Each number is 128 + 24 x the weight over its row's rms, rounded and kept within 0 to 255. Layers, rows and columns count from 0. Numbers have three digits each. The size before them is the row's rms in percent of the matrix's.

# gate: layer 5 MLP gate, 768x192, rms 0.15, rows 523-553, columns 0-63
# up: layer 5 MLP up, 768x192, rms 0.152, rows 523-553, columns 0-63
# down: layer 5 MLP down (transposed), 768x192, rms 0.143, rows 523-553, columns 0-63
gate523 095:127104147143165117169167128085116112115170195157090105131122105162143140131108143118171174133126151133129103165133133163085155117094151119126121093157105138107132146119145107116100111152119111
up523 094:157097118107120165108092173118133098129122128153121117133150144109135114132104127143141168116135118140122054158123143122152085146134177107137141131117108094158124081131090112169089117104103123
down523 090:073113180165153125162160096147102139123102169111114151111108111112134152138148142109095103117095140123147149082090125183134118141103131105121105136106129173095116116131093131087113158140142091
gate524 101:165174105112125143129146101119160121117099124157118092155109098129114138081075136167132103138151135105131136146142109135153118186117160121150157127164143097149141126113151160144192136155163144
up524 100:171115201122155144128130103129161080143115111147127163159146165146126113125118132156136124129101145129120123096189118141134172107131127133140122144083116129098105152161109072123120094115156124
down524 101:123163131152126111143103123160159143136165137080110086144100104140135119115159149178130137126104178156096126098163141116138106152127100145116131134121112139134112163140123115105145140128119080
gate525 090:099128152161114115144124117096115086168118132186134146137130106152125147142136131111139157126136114094144139103113110125114114115144135138170147145112139168123124079148107113134095125105138151
up525 092:104181141158101142119137109116110144074104136096151074119154110153153126097160114151139153128113117149139152128087099125121137136150136128158129110124134087114121127106149125128091102122106160
down525 096:123112088084186102122126107149102111133128101142105133102100109081121134118141128136114132126148153115119132114157118119133098133128112150125123121134108119146106112115127157099142122097141122
gate526 097:131142158135113116124166113174154121084150158131139145144113108117130139149121098109155085183139112152166068176132083126106099122110086142129130125138092115140125142118167115163093103113105120
up526 104:191127167137108120127132120138149098153156110152119094157169105116148141139103163165138124131148135095138104097156133122109114122095133127130137098075127175144132121121126130132138150112136131
down526 094:112128134144194148091073130047093139128130107092103165129096132108115134128124139155118117120142103159107154149078131116134146165164157109140135130102149128128121148077087096090146133113133140
gate527 098:126109126138163161118118154118106110182099129077150108147103096121115151136076113089130165118130138150080075150130132107117133164128125147084102117106149115104113148107119129117093078110118081
up527 099:109137077141120131164124118164138115130136112149109159138112114122167098130144136157112143120136135061176101139081140148175124074164117134148127113119162141186155147148110117134095122158113118
down527 098:135132134169151115139101082122101139111086156121134138130117093168111162129116128086088118125102132160081159141151148122087133149119121135106107122117155152122128193125096148138127130134148143
gate528 100:138167134113154083114115118136110183155191104100147097138138138043146137102122122119101129160115161132140128129125117116086149121130122087106155100151105109138093146112126135106109165126120115
up528 100:145143143151100105120130129152112135165147133140129123112131133074105142107149171182084113091122116109130139128143155167129103106101153175126087120130124138143133119121172143111156148142131130
down528 100:085120167108093147129128124119134125108133088076137126160104109125114123153132151126157153126166125155108117160122102151175133124127127108135115133130139105143149150112078101150124114127105105
gate529 103:118120138167151112171097169115113138160136139161135131092142141143128146151134118113119116117117100156111139141097092107167182130119134118132155131118096119136138160137120125109149142117079134
up529 099:183123153132121115173095124121126156077085101107101149079123145103108144124126127126114119118148156100121130146161098129137141170138146128143145145142098135164088106161092125113132134141113083
down529 099:107118081084143119134147165153115127128158114105158107138105072111136150117137111146133139144108146149119104152086120176101123060134141140124076124082152109088101148121170157133164105082120120
gate530 100:131143099127161127067118129171148153143129136117096103147160157156131121142111132076143172123127123123120142103068101128078167153150122137123076126109148138121155150139128150125101161138093119
up530 105:101111144125167117148186142124149143129144129122104157103128118113142142095130142157176114111110146139115123094152117153147083151149155142089180111082152139151130101098138144124109104135173144
down530 103:152135103133129137102095128131081126152076140098152111121148147122136115128100116117106103164152149145151184176194129137116098098115104154129116104113161111112106145170122134106129143123084128
gate531 104:158163130129098150119120104101180095098102107131131142081132163147180125128132111145131120082105161161116122153145118148108126078155092076103148118140145125131138138149167147113113153143091150
up531 104:080113138115109191148144122139140176103110126140124171116192124122107123095162121111107162134103134113141170129098141116156192136096131154154128098168171146117118154125124088103124096128096122
down531 098:151146114103101108125119157124094114103140158132096154133156138093126109130139153093150115104173114108147116093181140133089125124118147107163148152116106121151102107144075125093155156069122144
gate532 099:133141139130157163143148148195069147144131121099156097111140158155129142141124109147089118110133160150116125101133133102149123121143078124121156109098170112164109169161100119110089133161131121
up532 099:119134107153122115129118149092123095132126161141081148134088163128121128094095124132072099127169101160098102135126129140128109143113140158127144147198098156149137162143104137122124156114109130
down532 101:122160139127119150127164111126153097116119142094168134141120137120131161121095166086177116126068131131130095133091124128114116133173089142129165124129135128131122120114171076190155133155112087
gate533 095:144164156133122100145111097156119178135109132158117133118069104133129116131146123131110091090148150100118156150151101166133094145139112158132094119147094122180140142140103132140145093140157113
up533 098:123108128140136119115107150090117097163084150122129123106157110155115128083166080152159144093166150117136141125079100128125111100117083148074113146143141130105112118123136153112120157125093140
down533 100:122111146141125112124136116131089113135111195127093117104187102118155113105139173155102109136171101126083097111143104125097125119113154122107153143153128127153150154129099171124138137122089135
gate534 105:155143145121117109176138081145084113113096112133094135140134135105158122112126163137110112137149108099109099115089145185099142080097099120148165148132124146131120106156145126114177119096162109
up534 103:136123147109083141150113140140150107105142117143144149143106112158115102103129172133143103155144098144148089062168148129135152125096119106162134124107124172084134123113169136067154129138116142
down534 092:101161155119144124137126132123108153150139112146109162146132161143100140164148091092123105162098146146083143162133143134149140109140114074117143083130159145105109116122101109121109136114179153
gate535 092:045116121118161095118121153116135123154144111109137161153145108119133143137125132127080191116132137115163167161144132110115131144130111156106105145123108128160156122128190106122157182114153125
up535 096:106169129123082140116113144127160134070081164188139140179145113153170170117133145103122112104124113121175096114153119181123171112136123117115172109142113119141148123146136124129157128125109117
down535 099:138121137063152115131141101146074117179151120110160115113158146073122162136147112113128172153109131146112140157128150139125140163129126128087098148141109101122117067121126127112134137133133162
gate536 101:129132058158164126137115140144058131141090172134120172129108109119133102164129184105119137127137127105122131174109119123111167134160114152091145145139143196141158151140128083122117130120153119
up536 091:124109124104134088161111144121147117126115098122094150123122128137137098129123107157157139133120138102083123145139152132099099135115150125121144129102109132119116133156094158147143136090144171
down536 095:104120156155109157110097148117131132109103142137114141114138136122135102116152169062103137134116098131121130105111156105133142156128102180105130131148132125152102108120109152123126111159117111
gate537 094:159118113110113141143126136134128120116136148144157166098117133121121152145106098093125103065079116148118112144114146132169119102096164183114174143148143095143121135110126160130143105154156138
up537 094:125175144131155097124129113126086132113133129113063113137135130113122123137133165156124116133166135106094159109129110117131139125141109125082130128140156117114135163182142145121101157102134108
down537 096:161118119083107152119148131115192154082126153122129130052140132167090146154110146130116136130094140168124110116131166134118126119119154152123122128150087096108117141118160146138086160106112152
gate538 101:098087107113164156116127149107170140127134140138145135114116129155124131149131144082149100140104139139098119126124153121120127126064109128162103166133092117149142128117105095124164147120128130
up538 107:094108152127138111135098104134149163140106113107141187128164112115064098168165152091115142143111138101093169133164143158124118101151123127118138152124184140159132122137142123103130144138116145
down538 101:128131129103130127104151127108141127125095134158135177123124125146156152115163101137099129157148126137133097125123171140113152138095109114157157097108110095156098128145174146091136137098152113
gate539 099:117167116115108153139082135105153089156158078151117129145145130146115087157097095143123110122170136100110132100136139157144136148115146119102136114110108101105153154114092087126121108172142120
up539 095:133099118168150161151133120152112128159126116111128160110145105155108114147174114115131154125139088110102148084121137093079137084134118159106102145123116093115096091141105103091168149129114113
down539 097:121133114112101133090083089105150145158128084116115090082116144174142139161145117101092083144146144142120131108087175156140151157135186120137132119139122139121163167118145157127102121151131142
gate540 098:125115106128102099110170150141150158111149158115127152162101132114065142110113088091165120114073103145088115165119097142134175150126115153137174128154146149144119154126125137096111124107104107
up540 099:111128148085153132140151127161108177117092136152129158115111147135156159132087118139129186131119128147132173119111115113080145103117133101134116137096118142140111119147102106157122109092143164
down540 099:155128116097143159138118138116128120094128146132099124115152121152125118121130131147119113159147114138106160132147128166152152116159148156128147091098115146163125098074163188120135116142129111
gate541 097:153131108148116126111156153098066109133140107109093160171103127112126125155138083137123147135133105125135120148133078112112153068174147135080147108128108124112115121130141117136143118110144099
up541 086:121138122150118115103109100116164120133130150100151158120118167101118137145136130157149130122124107154127082155133109072127167115150173097095139116135102121132090088126184145131151158112164116
down541 101:113118097112132144138109119098192097139122106133122149103174119151109130102113126123106120093088136120122121130102125126130132108121137103169103132102112104094134150154100123126118122149096167
gate542 099:119116113088170123094129164122153130152093097154132120124127116130150148123115107137138168135121056159097138145137097137098118093104119141136146119154149108140172163153139106121084109109152110
up542 093:129094159137093103110118128069097150149132136112163135140124160116112115105099127111156055150107138113155155132146147126130123124157157077101118118107119163142133118144137103145121116135096160
down542 096:126137141136150166153131148127144102139084118086138161136094118126156122079094143170137128130132093156101158150120143116143145138113152099127097145129115172103155133107113093123127130086171128
gate543 114:108109152147153095140173123149104069140130155093117126129141100113106117123110114151138099132151099118142096146139163120109119114113113132128145144083134154124107135094127161128132116153103134
up543 116:108158147145091098122154098135138107128130122111095155117126111133088154136127111095141119135123143119106100142135158114107125094137114153148122154140172151114183131095173134114178164142081159
down543 120:133133129131111175124092123089127108146105154141123155160103123158166158134114119128116133099129132140123151119073131147147130129138183121095091072170096134151100113149132102130091132137095101
gate544 117:127117138136147140124103121111133151106132167130105099161130138115118112122105128100125136127160130148095164137120164147108108152126105104079117121143135122138163126145162107107145166166131102
up544 108:115126113099137112121102146139134137143150108078170130107120133143174155121118122152087079107115121127098135133172068119101147140118121143112132119109126151160099149137100112135107086149089167
down544 109:142137107127126163115107123119129155143138135130080102140128124098063116168115104140145174116151090155163131107108126131128114119150110120121133130123127135176112121145150106150145095171125129
gate545 110:133135182105114138122128112126145123151122076088154101149112085167139147118081136164142100097103121140132121151161097134156137145115105125159158084156111099131139126130170120134117101143114130
up545 105:127127118134089120128140123147114128151150102110079108164091104105124097170098093152108124135101166151114123168138080136133171115112117134081102087097146130136124148114095121100162113118175133
down545 104:082100120128093158113138147091148130134104132117160146163179177144150124083106131082127171114147104119143129119126154143133102139087161142135100155132158133148148126120113110153144127142110128
gate546 098:154147177139130157072111098122136175128134165141114134111142113149100146121070165169148149183096139130110092137181135134153145150148127134131131120091131136153148121140151170156137158119127120
up546 105:132096171111110139103107120096100116132125088087158053105099120119128107115124096181136123149124119099155135118156123135146141112150164135117127124107125141124115160115133118111127109115135153
down546 097:088129104156148121101143094143168115136155164134084150124108117129123132124144208106104153155176143131154161136137109108085145122121116143120134142123125109127144124127173118132137164123154132
gate547 108:115150141157120126148149131095139136112131091125107120154096085134093152120134112119131132100138141148134124122110114094119125153167164135116151093106086104146093117116163152088133129137149101
up547 106:153154164155136157107123107118172137124113124088136127126113129143098142167138101140131139093068147109155138125114147129101128112120097140129138097109102155076137142142132112138130161146124122
down547 106:152137132128156089110126144122120110150152128116137132143118137159145104163109140139135173129121097169140137139160182130117116106171144104085125114108132106118085122099115182078150163086119121
gate548 094:128144113134115154137147138096132130112145139144157132141138101134135109164101197163110162133156125072155153113160121128138122131102095107138122150137105156096172132148144171156134142136122142
up548 100:138132088143132098108150162125158138124125114115104141140123109113093137153137144146115130116108155132118126145116134135131125108145136086156157129134124105112133164137110103144131140127151127
down548 100:101114137136141145130156144131151096109097127148116131162148123144131114120108092118146077152144148181084143123151152127118134138126116160102129136112163124194147137098162120103121124153146134
gate549 093:126144074120142093091115137135176166135128127124159123157136115120097139107151113144103145102111129137164106123116118134091134125176127153114099118130141097155153096158178113135121106129149103
up549 078:116129151165106150170170146121098159122134116150059100108100101146159085145115145116157120125150111108073146133127122116150128139083122100122144109113149146110131137077108130108123134114110092
down549 095:129158107168150123090109146137153111098148098119160107150098115115139129143125100128084126080086104136124127154102163131102122121135118099116142119138151149137175100133118126164142133096134087
gate550 094:117174151127096094126119111150117166099132115083128165120119156090160124128077103099120125149115167140067109125137108115135117172164139116092150119141122115139140079111135096153061109114125155
up550 099:136148106123108131129160080128132149108118081085122095126099113099101133106165137153152097083140129169145152125117054114135120138150087119081132155153151172115136140149140132140107111140140124
down550 100:117127114128122117096146136119140129124135106112122171111156105107114140131085134138107132166133103140089089168115110156125165131114143102159170101123128101129179102110131153150125123104113139
gate551 098:111150112111150130154119163125110121101128132144186132156142119156098122100142145131179131114130132156147119089145099106119111098117101116122115139120121114130117126118131110121132129131098152
up551 099:087147129125145110071080109087170125122147130134120124127132119179117141140109146143168153127140133119147109140111078173158153143126124146130134100109184139121130088109141092113108148086139078
down551 100:127125127108158102138102158120115132104136148134147143161162090102173118111160133112142131106133125109145139139131140141126118125125142114137081177131088153111174116183092113083108113157127115
gate552 101:154137095129104129156145133108117129122141115172171171185081132139102142188157084155148124110131157142127086110112142093129099099127129138104166147087060145112114139120136121106127109172112152
up552 100:098131125133144145130101154121144149132141132159128079123104121120115132143176159106098190133117146141106125120062124111140129074108121120119083160147128126162139094073117189110114094117157123
down552 100:162116115152121153116128126155128143163083088091103180162114101100116109130130125130133067135135138114139122127169108129133133125150110127107171080134134146074147118167106092156134117143113121
gate553 104:140103148145090150116108118199102151123117161112141102166129110104142170127146144114124195103149141138114114177095128132115085150082076119118111158159110094139128132172126114126123098159134132
up553 110:131167154171113125125169103084080138106136130169127118112164072158119147100114101160080146096122098115102149150071105094088125129139139128117158163120129143105100077089157158100128093134116138
down553 103:100138131111158082121123139183146127131124108150112119104109129131142120151190120143121115121139096101150091139116119162141147143125112105114167096086119069137143115121159133168090161136168128